Weights of a small GPT-style language model, trained from scratch on English Wikipedia.
Size: 14 layers, width 160, vocabulary 5901.
Architecture: LayerNorm before each block, rotary positions, biases on query, key and value, attention and MLP in parallel.
Training: a variant of Muon for these matrices, 137M tokens.
Each number is 500 + 40 x the weight over its row's rms, rounded and kept within 0 to 999. Layers, rows and columns count from 0. Numbers have three digits each. The size before them is the row's rms in percent of the matrix's.

# down: layer 11 MLP down (transposed), 1280x160, rms 0.106, rows 795-837, columns 0-159
# up: layer 11 MLP up, 1280x160, rms 0.276, rows 796-837, columns 0-159
down795 096:501556549463561497576422442412489567543506498522478566552455494464514455535504535515544514559525515561557473396508515554419507518459421493506499515522492501506463490497489510530491455460441489587537509499529503468581492440509510506480468571528399506438492434570524561523477432449498554506459472503508502543557533477519492528558541545529502527508419458501460498496469524530455508492512492469533470436488513445426466502458402564478482510465472540475470457506518487536488521496514535
up796 114:488493490469498541540478481530522461485524467548390534501546554468479514538512510482505512490519467484512440519551487480525432457515491489449485464483583481468550456454494529535461552412514528539424470499454422593483490553545512497436519452456470529529513499471545515467464526437494554506480466568524532547548467507553527513540463493512499535489544531489513475493441430518459426524568449570557474547528510496549512514463524537498474517508564505419532498468533449516461607392519574
down796 130:585455525479403544545544518466540455490472508502563532463521568422462519495492516472423538516459539583517449475529450500522558512505468501489579449458440496411432475474506487533567525500458566502430487451581508448488520521522450528487505383482518477453508484504469479526523500516510551536472449529491506475527528542563526516502489546492548510467488551488514502486483415457481575459523531507524523526523506496491477505474537500496474495597560487485562459413478443583523540468485475
up797 098:504529513567509511470471504532479479430473507473543468510468419527463485555496452549580491466477471496496527437473450506437495486483661444558519468429555471483491557508569482453486458538498559498489506514540530528484489458454491536492480515480485486474518563495548439435471527492489524520466467486487485477487509491472441541467444425506485511470499367447546480480596541496407459532500475542477467427464580433487519490450535508528539501505538439554454481523521500463508485491471509
down797 092:503484496532523510506529525477474454482467496479520542510517514504501478531503498515444510502486542469484456485470507502554489503511781493512560474473573456498495497560535501498486482504477612442544567520509495420497549484473478440521519492462495513538442545483497487559494496454411515506403438514475531496501530504488483501479473505444504507518491356490527532532528522513477471494462506506511498517485523542495512535565497461480444527506485512456471492507511504511543500479519446
up798 107:566451537494503460451490596547502439438489494436465484497420486572503497485470437537495522501519489525515538461542491520490491559567477440487564491538532625493462428493451391510555558475513513436480469523512549490522475515491488502519461436451527509462482516468511543499507533514507506449513481562494509508494493565439539565491558488521483496477559467489499460517627470520491443503463511437456507486518474521546453580534424536553500473500464499505541404498477507554482521555521505
down798 098:515566496479517586485444482524529497481486506543471567481586461479520488548417524491491452505456465557495533517503517463446510505499457485535560501509513456501460536446501476445511508510473522508584506522526583472521538546423565464476514499453421469537518444487513512516484480500572564450578560525431508568503489441531384460474447478531494526439591519508543515485458529468570461537562479492502520448483405583523550483484454528493473450480521537478465497450530504468459527504510488
up799 096:519517445447454550495553437480525494426514509511495546514464528597514465440523440516518483495573509478458501509535521526532511512522564525546461509451505515499522502479480497418545532474557478507513484456552575529487484532467500489506460452556597536442512514515485453493510539486565522591496489446474528472486526491483443549495540572475481503524494465475507473487519404479516376494454480429507518557580517461474449495442448503487412449538501498576404487488458528473425492473511522
down799 093:533464505512530457447540529471449508491504504556590478501442405494479515538471515470530518569492450416491532478448492536501451571415496489486501562577510478523526507510556415599454490490502499473490449535525499550470520491531502442451494497479471558472528569494459532502493460458492473535478516499597522512556498535604564460517518424508502510512512500455430436470478590469493435487503428526524544514448475536542509523501529500495558503468481581456495508514430466516553472486443503
up800 108:551533502518506515402403483524478523471508518384512460531486505500460503478529472557539495468473439562537486432495440445535556473513451467476485505501546508393467560507555538430523515562556553521524549459450535570537526508516483545460518484543545485485541554567496535482449468497538546524433509556533470458459432536463503601505461498565479494537538483521529500481588440533478492463533561506475495465456494474469530424478535532568491474527494498500504477443464524555523508522497495
down800 105:394469455507540451518466500499446428489481443581553575461438537572530552478575478492466497506530544483508457547535573516457527450502536556502562477511519473489525491513506515459488392459460498536502473542551511468537522472488528529492527399489444452552555455524518481518572564518514481461527465518424517588530488483453480540521505413542518473472539467543532464541458490518517442522492457566508471474535517474465548519554525520542493494477467512461423482512498515425478562484476518
up801 108:496435512476522571454507541496473521498482567501471464482410456596513473463492528490540520526479519516508515500547509447559474460529480525504546465475511485533540480485583507528475524486496458572535502480557528488503502539529476550478446496483511513475547518493542429501519534517536486497474518504545462444531501418497468543453540472549531615430548536474495555504450469557518476394533520527484455549509454491498537556507541383502452420505498549446487519477602478395496474470465450
down801 114:498413458452490444540505468556449482505534491546489476483513564495438532503521535528453446503541418520497481557528558504477482511509523434459492480510547466507450564577559521533526473528496525535482547561414467443492542523467453517472492471504511540432519529578524450539534572507521482506511522479520502476472528517521504541506528584506465406462511478463457563553497527523463501498495511515505585472508441420455439524480538514499420443464542381525476483523552591472510480528447512
up802 109:490521492571590490482495461482553442500446468441504504516504525522480453541538529557478475505475467480531543438503520574542445518391500481478553520507502498448437530519505521559528474606502494560448495460479541465548499425451546472462454482510514487508465535508395477535461448548569582570465484517469475453497484507552455491408534535580485558465478581526493532533524451487521497505498404460426535478509462516489549502495470450525489458456482508436518527536495513513478548522510501
down802 101:471521519415535405579492441454469509528507530535481498473484487489495504453487507462487491497503529498504546438417452451550535476495527558446511517555456488514492494555561431534500456545466539531478498470469573561493522494479523536514509490434461538553478543497447502463509436474480518537590496430552522545469530525508448512501505502542525389490487447541464509500499467545557541511446586486475487538581538389569467454519531453493527527476519532496504527525523480486477498552578407
up803 096:504496461494452514450492489564545434443452470498481465589408466460473561510453505485526547596487504487529553465493442493522515489546481581567549448477478481469490443481504481539582464461508525487464516511536484444526463508496505507511511530479560503508481473488503529509520510536517539544512440519506469461485567506512529504514542529500514525519563546443556425390476431516533497487494564488469497545482493441541487553496535474465479541573534513539572511501513519433428575381441445
down803 097:545525526542520462455446488494444497477446533464498514607477534441560470552503531500469419514455515565429518557453534465490538498501440488429499545557468549452496447491476516499543482479480506505533447431488531479504517556497463485424558525528495536512525508470582462493490515487517510523471479567511528502521522497535555552547460498543567528506475524486501555473488504550501496497468548455515494538504494528502531534406458531498498479533463639483450541460397433480424488481410447
up804 101:517553442565458447492462564512551465525520524490495511513521502478519495475473562442462472547549512448539475498474509490509512549496560436431447475495550491487584474414481544585519473439495467537473473435514542523459526470498532508536524540556535442452501510465442581498477503481497501447499525515404460505524439525435498508479531492553513453505487543557584482445519471572447459522473474488515525446546547522517487481564457446464516566560467551457470473422438490546417523498460495
down804 090:503457543482552550544517478464475490503487496498515492488508491517510470550517459503552508421550469541533516415440429492453539361485471478547460524501462557530414499545468507474496489457499508483501533506524456496456442472532493563471556502525466530610485530514558508416533455523544491510503506512526476512511564540551470457467473502513490494484551471489465499555487435584555497512535475470443486536484498403496590459456587537535506534448591502510489473550491473488538523483536410
up805 092:532456538472511506547556604539476498469412538455508471528518541556476517562519486461452513524521497502579556539486483520501509484468540438516482480494440473600478476484592420472498514471514443505475489511461418525399490506472578536584438507544468451438493537454477463511517482540448475506452515490524489500552489517498567502538510507499481536494493531510463523610538493523505426507449534460482438514558492456539560487447469528446494487524470509476493535468513485483419485419542554
down805 085:468635500519525467575471481521528482482529511566522508538525474502559451451486542564505495506536486429444492474448525523472480520510441474543501497437523534482498589494448507478488463443513505464534493496471510528519509493499538457509506506525528525444484479521468506520526607479487468492495508459481473462424440531407494545500510460529466597547484409433491492431482430591505575516532464560471510534514559576457476523483398508512512511490495549475511458490556457492572445531490503
up806 103:510510522529523494522498553537544458504525453487485501470453525504362504497518436537455484533570485475603556515485585453478457520476505455512480535484514503493551536513529441537525421464537549446533537527431483525513445467513476535489443472501513489457540512448548476508560476525453428452468517490550487391487489480539567445550563524500537516493561527402502462456528469536527519531499511511473485462564470481437481474478550518530554493390543514450455525471479542479476488517564477
down806 090:487483490468487489522509477527492571466555506496514583492500527406494549474555497571442497470454531457512520499500480435485506551482579550516440541495490467490590483461473558483433497533456555467566534488454465503462495473486508519547560422413547559498496523492451481480518537493528410568419471554435555501484487515486548480525513493565477496513496453459559469524560438552481463472523505499504399533493473477434526570490560481496479501483454531502449439531516564528492531450570491
up807 100:446492448481530492456510417495579439484472503480522499472444476459461488466555503497488499478503563538549470489530484488611516473492442539547484525548545503601458491562516433501542540568561475547499472535494521436550531437399511471492509514510605497479510515465492447468505567513515493441528511525517510563531495437539547544455558517470550538463412504525451517510504512472468434571466517524504502550516522502546570509431495496485550537532462493426460496502454499483423553480485514
down807 116:487501496507532533480485486606544457521454490473566429459449457475541491524584456546459579491496471431514474518448516511459478403581495525426560554497517511475547491467468548531514468562508484489588476485443474514491561479493526483440461484504513545511567530488557428533539500555487554445568519548541494536456511462457526496472478494459458489514458465506497458471513485410506502544452513485481408534549461518502486524506578452565492512575498440508475526505462524500443468559526544
up808 093:512492442515555423532584457542509438387507467451524573488483442467535519516534534526526488514444466532446527508539527520499488495529409447541524514475533501531459500498459522529467504440502481412562445502542523466496512481533506493576532611543441583493544507469501474512553507504469446525506498423527458459533507458554514508532501561534454451501448478470517539531494459551465443486406524498459537523512454497446519497508515517500495606456516498475461559478511481523511496517573577
down808 082:486445433546482468496529517566484496527490498505542451445493529510540557503499486423486500441508458482500483508445546491417522429528586558485439505567450493442462591526570472486571472510478547502477500487453419514464472519515500497488502498483564457550463525483554544436512488486571540493481495512518509412527531556481483564504562461521544422464480514468586520512493485543603444524510404461471439503546532511505449477477556531485483508524506536525490451556484534486463580520500475
up809 094:584470463513516525521513481499476553513440543517474465550544521463419485460518533477507487472474513472505552511472490556506602477511501488526478465503493509515549577474470544485471456422442483490490403592539534522524523530449457526503467516539498484470590507512504459531512480505551527605540502464394546483467541592440485492506521487518515474491523522533503518506416459464504451587524488430517449471506396462528521537476462496557457473512556526481542464526437493472477451496575518
down809 094:406500451480514486480443497521482506552556509553511520508462511601486517512466453547491477486420503525509560488521519502474442512524528516557430446473482519541556562443453513481543470546562459500501513441517514393515515520497508417562546516471521521517497462502550448572463490447530529472502471504485544493456514499537545492395542447460457519463469440531485533497550519530480536404495432525466442527554542531505539499536506567528437568477470573453471553502506557454465545477478501
up810 102:529481492472504486517593479501577467458540518510406548542482529470501493494492450479581488505521507530512521463502565480538543557448554446453549444495502468514528512459489474419508555504517539468469496528511529554418484477521559508463522623428457470579454492566414531510497549475511567481524482459500481503487489549543476460526500493440559480577508523480512473412448467505506555572480459499486537480500494470469468579524418498567433490463524456449495476496499502565500515468468531
down810 101:485451444549472565528496499508484483491510491552455488496507533544584491500485504484475523546507569455508481511516509502495500505511453423440516552458550556493546559494447528533532516556588477447474437508512464526455541477522533455457586502410479501484561503459506517493504588452520482468465544541517565404431468507472541520500413530471493552460425552544497445445474554458470523498494557488523585507459446459542441543527499454491534489500452474522549502499496512577427515471571492
up811 106:493441467544529550448554591498490512455547413476504508527513550488459480494512537518472443437498482543589501440431479449543472494571510488528502553487501449501453488462495540546534525543492515481517467543479485524495491523526516467467430527526495510395516494540529438424578502452480459509489510574542503513483446538504534476571511506520479484464494499509522442490491397498554501556550452487457465525455414513535422548508573523478461506462492497524445450580560462484512544586531498
down811 108:459457569507435420453484541510468523483475485417499541496494548435483464472550519551485520466422556514538513495524540493461543543521551499460550500436486491505477472513532470486524469518490549482544509468535583487554461492555499536450466410416517529486509449447518500486548451516513529553528514545494483479508508526522545458529514526468486473450550463441520455519442491499488445497562520542520515610452491586493467481427525477508467552477531475458546498605512552463418576532504425
up812 102:591565534452519551410513475502418500465465472525507491470501544473513554480475532470494540464490536482506566499501506510459424479477448552529486476524597449563493486462532503476563481570482566492530443547503566444497502558504550504472534603487482536478487566467469521500508463558530547636512447492479481483444510471442456514520464481445505512536557441523495470515431490478498481495487461540465527455497499466563494538500524511531460447540511503583493475560446431429482530512485512
down812 099:511415443492493518561463506477474517467566515470422461468449432547510466532470537574493534481474465513442442523462497463522460497509608488504472549471382554519502488484451532547494522418591581518483511535483455502488482425446482490602475460547469536536528514521552582547500505477498498478547487492487504491539487484548521486474557457536498480500471546504511567450506462514559449545469466568501555499524514516416526482558490513514488540486498543436489521513527567477523476476418482
up813 096:465547490495591506496526518500455514474514516573502472467573487520445424505513489567498420514471427520516431543449468461503557535458451475529533462524447553495477591498450541549518513522460526491420508491500515447447538536470521548460517500516487529476411496438499541509446497446496443500496573594501474485525413566490507513534477506499486521516515479489518462391490479535543542538521522583456509491545541507485422490507517438525505498429552572449558475535490525530446455496496531
down813 091:549491436469438542546499531561521485463490394528503461552518543465503479475479486495546458474488488463509521534499490502513534468467495473487512407594462488489465500471513583437466482479457521493456580509513528573527518453535462464556526413529462465566485472506507543478509500488413493511537438490521468530492519489500516492534518592465442528555518451509483512446459552582472511395534469472534531477568469475542568536542585491526483445504462452583505569494526500497544470474505450
up814 099:512509470555464602525496438514500438466566515531453567476457566491528544519437525418503530479463481562550509472499505581485536438502483466548449458517483452475447485463440595463495511538544553549526521465483484556433542512490484564529457506468523503509468492502418561496420464537509537477447538487513477464509468480492519529497497514529437485504520557444488572479566457443521522508517538522557485530486546441506582475516435520448523519448495417491517474542479469493485512589482439
down814 097:553460494540565503472460469499484478489409462537493468444520561504501576483466496518488488545493506474524490565491452528523530489451396519569593488498477490483524495476523530514437522499423508562480463575491526525539530555510536508474555439506527579556463534477440503502517539502456529505502488430475562495494470428538465483516463509497521447491528383540495542520432479486474550552431508528468492500467486502493439464500511489431527542487450477509544631434499540522531479549565467
up815 092:502479531520533569517487464500471559515512452428574446504435484526510493499503553494532467492486519543557442471489494530492575466530468467470510557502502490467473470547496449546503487464469577485528602495527534472455466460497561503528502517515504525520514473431581498452519544524561498564535449520518452474472445456546531443488451517495536536412415491492448439504535461542429492474502494559433563493453534454383484500427478515488525489506462458543529537508555553511460481585498438
down815 085:543480513509505597523563515518484497450510513515487490513529565466457561523539578393528549514500531489471484540506458549457501489517524497458509508459531463443572448574532514542494505501516556522546563588514549506471533506568478549520534482487483491534490416529424449464494513456462472451496478502512493464566551489481449517489439486510534486475489476448487472430434436551404506587459439528450562519513513494513523467543444486415569485471468494482503508423507420520527521494541507
up816 100:471490580471557498514505502482479511509529487573546500564497455497521524557490522496555514559475543460464475457466496433492505540534384463490491465507536617524472531416459473520453481507471497521489490518497567471474513554497508569427547549415535539542511494485494546481434501482542523458543480457486544485555504579552502475444479476503477529561491492455579446409452504504497515546468526539495483518478456466410503567449536530545555453482525566529479526573498471462494502553457459
down816 097:511508465518430515442530501488506517412455515455480517458434504536508421470503515509466485458476522458509555469480437554489587541481429477538388481548465519489503485531473473442447515402509515531555526436465502588504428550539462533511448525539495506490593482505518501497542471483451519506498517521496473506527488521440549476582579537497479503451576524514558527501474464504560551492526536545537480494542570555535519517520394437580540448502508551489540500474463508512501527478504497
up817 112:491569496511425478471553464446486472490436505516556456504469463454510569452506586482508503442447501479484528515421598527420500480608453530562432500458534540535436413603542508466522557486503496519548467432540484465544409539517488492505499609525497485527479525510494465516498499525537463544515522524474461502500486496500499533509438512439538488523522478503484459525481494564510498512447503510489509490453501416455520584519546450538494500531458491517546514561497538475464533458552550
down817 127:527537456490472492527490503431434464511448496485475505518508538529565514484545545502475534513521468498440512574453603530424435550519446553510459454496466525460503465480495506450464522473547462466542446461509539424525509555457551465525450586545454567520480478566542519617490475456426509501485533527423517531451490474539452489550480495514577549504503491541513512487515520396445480519492514546434562458495529497453555576549511507497486458477494493488449518538509462463539484529451543
up818 107:456493530487556491460494508488489535510531480546469511483510518614502537515512555467501491511559524519502448534558511540494570505437497459479557523442592472478476490434495514427478514505453507532462465584442487583424488474503568525490530463541493520390553563445499455443548487502460531507475447515532476553488511457444583535437476523540503491585528458528526536485528485522518466475496477574508518545474409480545511489541458466540484436458540494431453507552472458500498512462462560
down818 107:514515576449495536509436458509435496478521462448427402516451503534511555496511522521463509559496511512492518539491447465423529511393455412510506502529520521564530501488461540493476539472535482517512492504460479524495469476563551434471516466572497522464519408485415522459568456602512505515523511487500448525465453498472457504529510518446509511568512527486464505436528557524517520491530519514516554542418514521583518554545531510478496486513474452553539524567537468541438598454460509
up819 092:534450529482558469410556561508492476519483463477476484576517491542523594510526427532528444478503511430537481512586571491509425511562567514460433477531500543483487454533506467506483449542581511458522434494485534478529475475541508527398561485448444453484520511518477438572509544491500570494497466487501446539521522453479473553494468521525535537509443493447503445520517452524456524495464489574389455541534535500456464536482525456533545540522471492465485494498438501532458509432460514
down819 088:515484490501454484508433522496450439493512506585535500435566432531517468467476519580557508473448546526611560464482422436520550512472439483556508454500483429519456532492425520454563504518501552539471584494500503472456499489573532489514497461530513472500535549496494505480582542491568446448426486533439554501452473514514494442423492488535492481493498454510506525499456501603501480517509546496604555465464461441490469512478438529523448545494503546467545499520547475474499505510530497
up820 105:510520564479474515446504446507501493427521507510535543466480516519488537523511580505474466527489527598491558567431505487489442525509450509473530486567495488471500492480519500496497487446552486507471476558469481531438534570537492406491567535450624445503493499558534505458494501590449464393532550505473401509518471509532627507503495485507508463501429514544485423455549484512501537506468573549483531550509511474452466520503482494453540536514451501466497549523512496441453507484508437
down820 102:449534486471495543492495483515606453425517549525545517454482489524504473558531493523468489497491502499484453565494492497524537545542563433510505459495474433485451491550504487570516461528588541403473452519529521498574490499487501441473424515422556573579462482474493547510472474486534497469502558447563451476603512491505512487536574491451403507500508499495434451475495497500516560516467545467531460540477436490556493470493515556470465470539458495539541483519579527457480535502454422
up821 097:434450522473482475519429476528443562455459525497493470529539490421519517423491495437505560541450514592534510469440482543493437600503495493574540457535493556488533557516533487489503489489545532520533450425451568519511511569447476506531512484409464485543549499478498511491545543564488530444543506505492464490514622550510408533443470462499518523541529496523432515506516507515535470561455500481445519492542498485488514495453525473570471515478434464433548443514538545485456466499506537
down821 098:540600458503471531474529591536519563497477526512476539500531539503444451519477542620469498477489518484496485493597538511570537474500452461484436502493486498573494482453417525501489449557478454461472439559543420570524464513432506562468493518483509471525481474518556509441432409544443474450494419555472434538559539480459479508507471520506571493475502541547469512497497440431510477556500452526534466487501542522497486477532502480504468541477531504524470433543486556471495483517560502
up822 095:545514504455478480488538480491521522583495492481510422521515474470498492472450508515529545478579525536475483504527543404591481496423475424482457471499507486459516532481486491468580546453581516462559501491515533517550448524474484563529452460462456429491516437545493436499482482548542557527507485500498538435467493500578484537475538487438444454514482482487514517539447513548521444497392530510480428477516540473469554486519480461432523486605543484540572510485527414504434515483526551
down822 097:434498559508545488448514549526473492524489513489552512462452459455535519509409470478560477480511548486528551432486540464517482479471456512461592494446488531512552404562535516445485542467508579551455478487573471473506498475527492536500537504502459468515483485492545536472426522522462498554500585461503480578474432491471474525424517480533536553560446476537484438493498533480516540529448393471535557446518439543510495496460481529558574547465457449515442519506499555568509444465475488
up823 095:408483449448523439502469470525487498530432477499534528548458435518465523476497465580442492499450446490600560510514514474483509386521470491446521536541492434461462482451544533532498424510451474497437461525488550562463562528482508474508500499560526497527503537466481504560496395478523482549460507513558493523526463438519481551518592549544487480469432491507511470487484490509513472417540425541600515519456494484526528516486546548491503566548474463515465515486567540485508518507570500
down823 091:526518499528512489445471482518536513538467495523458525508500517515466488475510524475503529583618529454520500524517477493505435610518579531515480432529413561454443450549492503522491453535467511501512525527592485476562553567513488519486534464499499458387543443497477443507504507451471451563541494431400583464480501546468497518445469469426513511522577529487479422524523465579501528482470557497465512472526483534482559528482465467511456482514485573471488521495486494503481489460434544
up824 092:528484535577511428558467513516423484458508535447507470555536540520529514466516536479464518496493542494571516463503429517503436477516500593507520516504501479514441453499496431556547575511493522480441483522463533481484475499520544488511514549489443595473454529470539521462438455600482451507495507518513409415475512487481528520593455450474445513445553492492550489493509549540476446513547559475429415534462487419465483496540489496431483580494566509503492519496480518544502492541455555
down824 093:480521531492418552508527542514512493493500510559513441504449497539496488485545498519513497522474430543516524503441517437510534517556513469496508450476497562525559513500455530482508417468527449549561454485499480503490390483487469540490491498549541436543573485531540509510461584494525577540623459435471491524456482561451477498456496492495479459523476531409491467496532539567500534511533448525477516426523485486489448433440570489571550471485426538523483573481556509434513519454497431
up825 101:436464439516494497500497477565518472482516500463563492481468538465470469442480532516385479436453570444514514436427510513552491472531514533522471484460520478466518487488489510581448539493472568466479489532563555477506476610473488500542455429468442477472468531566524538501492481548519565534533420484495477525488518512518496441507509499523507459492507474485492608534587518452522459484527562450514498420556475476509541484476465563466476485486482466479591460474473532542533580505591474
down825 096:460579514512516468510508518476462519474443442472500534568499515486520448557485519528494474500468536516476443474567521507409465504467566470456413562474538477474497565599478517474532529512532497466500497434611536570468546491479521515522477496552488437572475489477505536460518461534480475537471548488381537455394507495467436493447537513530468484523523526552469524512530533500521465522455498497508426520519459526457480498488490529504571532570537535533577501513421480467490411470536505
up826 104:455483510518484517471419516508493523539450478485590438497485512563542494535558505504474532446493507456520458443494467506515478537491435439507506488494491477441506505523581551523468506552527537556455452570456475423486559473455473556498493516500444506526548525442555506455427518514554541507489484557491469440582496532511476503510530488504489516521470542462434550578486529522466513609562464532521536570500489505558578441381538465468426484538493458442550509493481472484504547475550489
down826 105:476544461440534562537531507487527477529576559539471474521444519514489504511463503537504494476451391548466484452520468487494570527575485470432602470574451442535499548535515485529543543499516514514467437612509477534519468515454544563519449467471494553526480518450433475486519460453477486484499533603460559530503489507497483458479386516528457496477552573413445569522471515471500531450510503518525496474513443519496428485540475551496524491492550455464471485497462502469527538521479533
up827 099:442500575485450461454495468471501510532472533489506537516454486513482467427470589514513489478548535523516497497596517613497545495494536470487444452464493517511532483545526508514442554483552516474504556500445427470456530551467519511580526535437513474467538503567518473502474501493512498549454487499489610503616491484517574538510507475476559412463481554455541459502466453496557465451456550473463529471460460474479493521464475538581487509487429498452568469504487495438474560492568531
down827 097:460608543523501537480496535452521436551545436534454496491486515522510500547548525480552520478450502533486566515465554547506483520464544545465473525510449608446485447430507466494543501530434464502470477519422511459439468458482501530508514489419499490495515470513517506542455467539487591547494478513551528564446498497427514618463510524528457478522492518527473441438534441436462499568468463488445556540510499479530466517507433446528471549521544533540473497499459491576495459472468573
up828 101:522434484463491493442487593510463439526539482453464542553498507519490409529509538479528536495449490535493521440518513514518503468516419518516408484459483507549535474516550553594543526538534485510491462468428501424516519561451484470533483491579482510475525519518575521500474525439519438475533466486542495526554476410461428514459522494535567457571489512476528497446584581445537522553497468489529455480468546497529477586487557471487557517490393509507460522521538541497487478499494543
down828 106:495457489486528501516511462456519470514435491488516441588491497496493529571565459497471577472449464540529597449531535481511519567512504475594498465374412521469447545526488503488484540470452557533442482455525571479428470475561517420468512487519472445506524600565566478514481457474518441491497506510480483440451541543478505425567542481500512504481502491448487476472488489474494548539524526534518537550488476519594500483449469462545514530529525430508531491459509549550513491492544493
up829 098:440462511602505469499434489559522590356490444441515484572553454553476493474527538564454476532398466537547488516457482508499561498477494444530534509432487522516459569521494574470492481494502568490468506485496453526542560525562441427569513460487464479497488502527512493478502520531522527497507546471540462528518452509516519467452498489598534476486518557509515576457493528430534489519488507483512500458480536468515450494477461473549482531547526517465558412539525527505456528495454451
down829 097:502533536510507543493495533521468450519546489575483455540500506542476526410578519449499524539493498483562450456499491496560435427522461584524484485484466510456447545466431446471473533531435479518491458534515513471528567539576519504499450487484529453457558517500455468528439459475468531529543496575544559601447495516466559472419546452453578535477476446543498493520441422507454517454511546511493531479479480544472517550471499530484503431515497503523476502475487521523548447531590420
up830 103:508428457533490465517508532499450513464501393438469500573529465469491483475537496523449527469508458453549484588470496554468539540448441420490479517518604452512455494399533478502469503505556588535522531485478459510530417484557476479479467511492564528500506540507450534470523540495518527490489520465500563545501497516538545520511472471506491608506525466486473502461454497558489535595487494490474534462496485439527519501490519464567534501467462485580595471504483492592426430489512521
down830 089:508495494492504456533471472522473509570512424505548525517542521456430564495523516537534454555529545422511489516422564522503459550472486476426482523513515442499463536501503546477509515521502570497558470460545506394523425454458482423469447479459498481424538488476459574528550526569500498488553536476533572504522495515469525556549512501484534541473496474497458539482504586393466452504511465520432573576465530569526478492456502486458509474430465535538559493544561497478487472550489492
up831 105:453569439468522466507501470443456486475430419494526501477457520428526535465560427483515493504483542478487473527487565500592496508507494465524514444497521524544453499501462542467563431550526413459480506523469555577452500463502539490386537429435481545492566545534458490482536469523423517525497476481527559451557509483590531524538454529462507498439532509413489540522530557532499479516489492503501506547524480531462421530504453484482451574490503488495538562490465495503493539510416542
down831 117:505434495504505462482452614532496565484448499492506493461521532510465534503505485586474489521441476429479519567445482472478515513466474516499554523516533456463488409449485497576525567587432564517590543507538515526505521544474540490432561514478470487546556533458403454476502508491490494554500517491426491474498521473580482546484452476479524541407499500464461471486466546449557501505545510517531515561463469514579442578499498530517506462470508540450479503497475414503522422522503514
up832 099:509526469481465519539528452493521525456509502450503458509544480562475538497508536510477471525478476475595536515481532505492505446583518609533435418571506422460472509529496449480569520533493435483506479495490562454562462593492456482435486542493510437516500488488508493498559471529478548487465503475422454509484549455519502457589509455428464514521493511455424536604513485447546541542487484596513521585526461483556508475498513526473422533490512453491523488578529494458501485449517488
down832 102:525487493479485506503454492538546492511492568418489476491546461511451420512452495533502479468491496456475550509511492540503488442547552469431460473458519551523396573509517501583518512471477536515518452546470538540465510395468490455522439435532432484513473436497449538454491453554558529527508514517554523566510483508527491491512560468560513503586502492501424476464446447465514507525544488508491500510495488629484465509531438510465613490521563513488444533512462566463530563494511528
up833 106:499524488521567433450536474501482456491490503481497584577483412432505526505557490444502487499493509473472478464547483511475514547488453536450488485487507535425463490467495503546512512426485446465553500463499567466526508567571513509550518553483448552508501526454503533506440516495482454515480468427546464484581521548522560539464488464530449474470453508510600512422458426558549481515437546503536458514560506453561491567546467543510486586438535535464475597457473501503469512550506507
down833 100:496486469574530416528491466566491527450496451498528503478466476426464569481548541508525504386478460491536451524547539466454501483485580542525443552462478493395480560550529500507522578535501562478459538494534473458551520458407541516545498501454493497466504477488592527521497516523525439535498449485426518497527574453474480537551523486572497458498507529427570518523487508559567478530518519463502495484567526473447495489533504470443507541513476515500477433492504500488462582506439439
up834 102:555513528498529529523499493466533584447482481503479529502529475521488470506520503422513529509528448515560548583512533495468503467542477521526562424487438509567478431523504518560502547534511482510440483531530460538482481532433517461511508511454542455548455523520478427514487541465531431602507512503470547431506533478493581532512521425497497528504498542429480469595553484537481548529546521516472456530502408433530506393535463513461478427495481540524402597469523498496508545502510512
down834 102:458517537505461547473479512515541490506511556473516486467457515522489498583534515516475529492534499485454428620515561517489545499470498536522566533540479476483426401447480456525504514503506468437553450511441428486500481454443563501479459542476515521452447492496519466527503483581504483496491522478511469450456498475524586501526562509472415535483499555437544605487403533492493465567471535465471514585481491507528444488520518493453604496555508541521485503519534532482513501403525448
up835 096:463506503414544508513478525448493473497553448359514533528500494568497510571524497531501518436466534422586584504519434536546514487435463460562557490488487487497537495531465456514574447514496494473519547459402510430486488499491527506439481577465476537425468546504566488464499519521547488447507512500473484463513508512497461488455516505499569451557519507477569542488578511561485470503459489514532537468499479513527456472416442486556517542459541520517547497508443476530528464440552539
down835 093:555482502500474546475511553536488478514435480566509474512613438417554528437499535519513507444437500524537560530467556476470434538554527522540512469535464459515479448572524509467428580537486490563472513566420474512477520505442488481563457490520465476518505494529420449479553492474568512447545472467495509464497508496475538498428534485554503533477486497477446473569500479514436546493516489586533584517493507516498514439499461569563410434531502504525538473525469506442484479492507442
up836 091:520575462477481545424466499530431530430487528533523462547539451433504467500485458467499501484456564557526481552437500496497491550471495539486502469504493511539505580558487502509548537438570481524503475534498566473562523498490455473511597454432419455520558549562504533418520467470518504537538564491507554492520488522471556500446495419467458547562448495477457459517445517546518488468514431464523574493506534497442537537541432576575523514461500550500470484556556490468484506508468528
down836 100:517512536467493537461500489535559477457427532484442511505490530493495479592480473455493495565481473482505458480536495491496532507417523388515458489518516516535445532522447464473529466480498509470524406549526460538448491588529497497511470570532531526481451569491499500510413529547565432555533463585451516577507634496508498558549449514472514503481542547484486500447501416467509492515478432530444481521486500517453493487488508488440510531443466480534508507456448482577557563504552501
up837 108:515509467444480551505538438534479440446546439555456496517486451528553557448471503560530459444505489472507524511505429383582542513473448463489490474548497496537486460548523490545473519516541544491444515499541489577433552503505494428505518549519558510518504540557510450401508514508529387583534515495534572533508500535479545527547496502514460501476482546457522443485530432549491406531476510518596498515511473535558496505499420489456491493483444484480496496500534439466487493452527480
down837 118:471478502474541536500495556451496509512491432550517518437463519551486476488500552489488523468528514537474464524439455535450494611484467594458563540431533495479506463508493505510558466478548542521558532501428498452454587469543519486489496507519499552504438462493511508454555595532476424586566504457569577555469581478480518520558509527472469459439457510516418407526536425491489427471492480527498497464526518547517486495455525508442537523457444492461495492473518545493479488543468507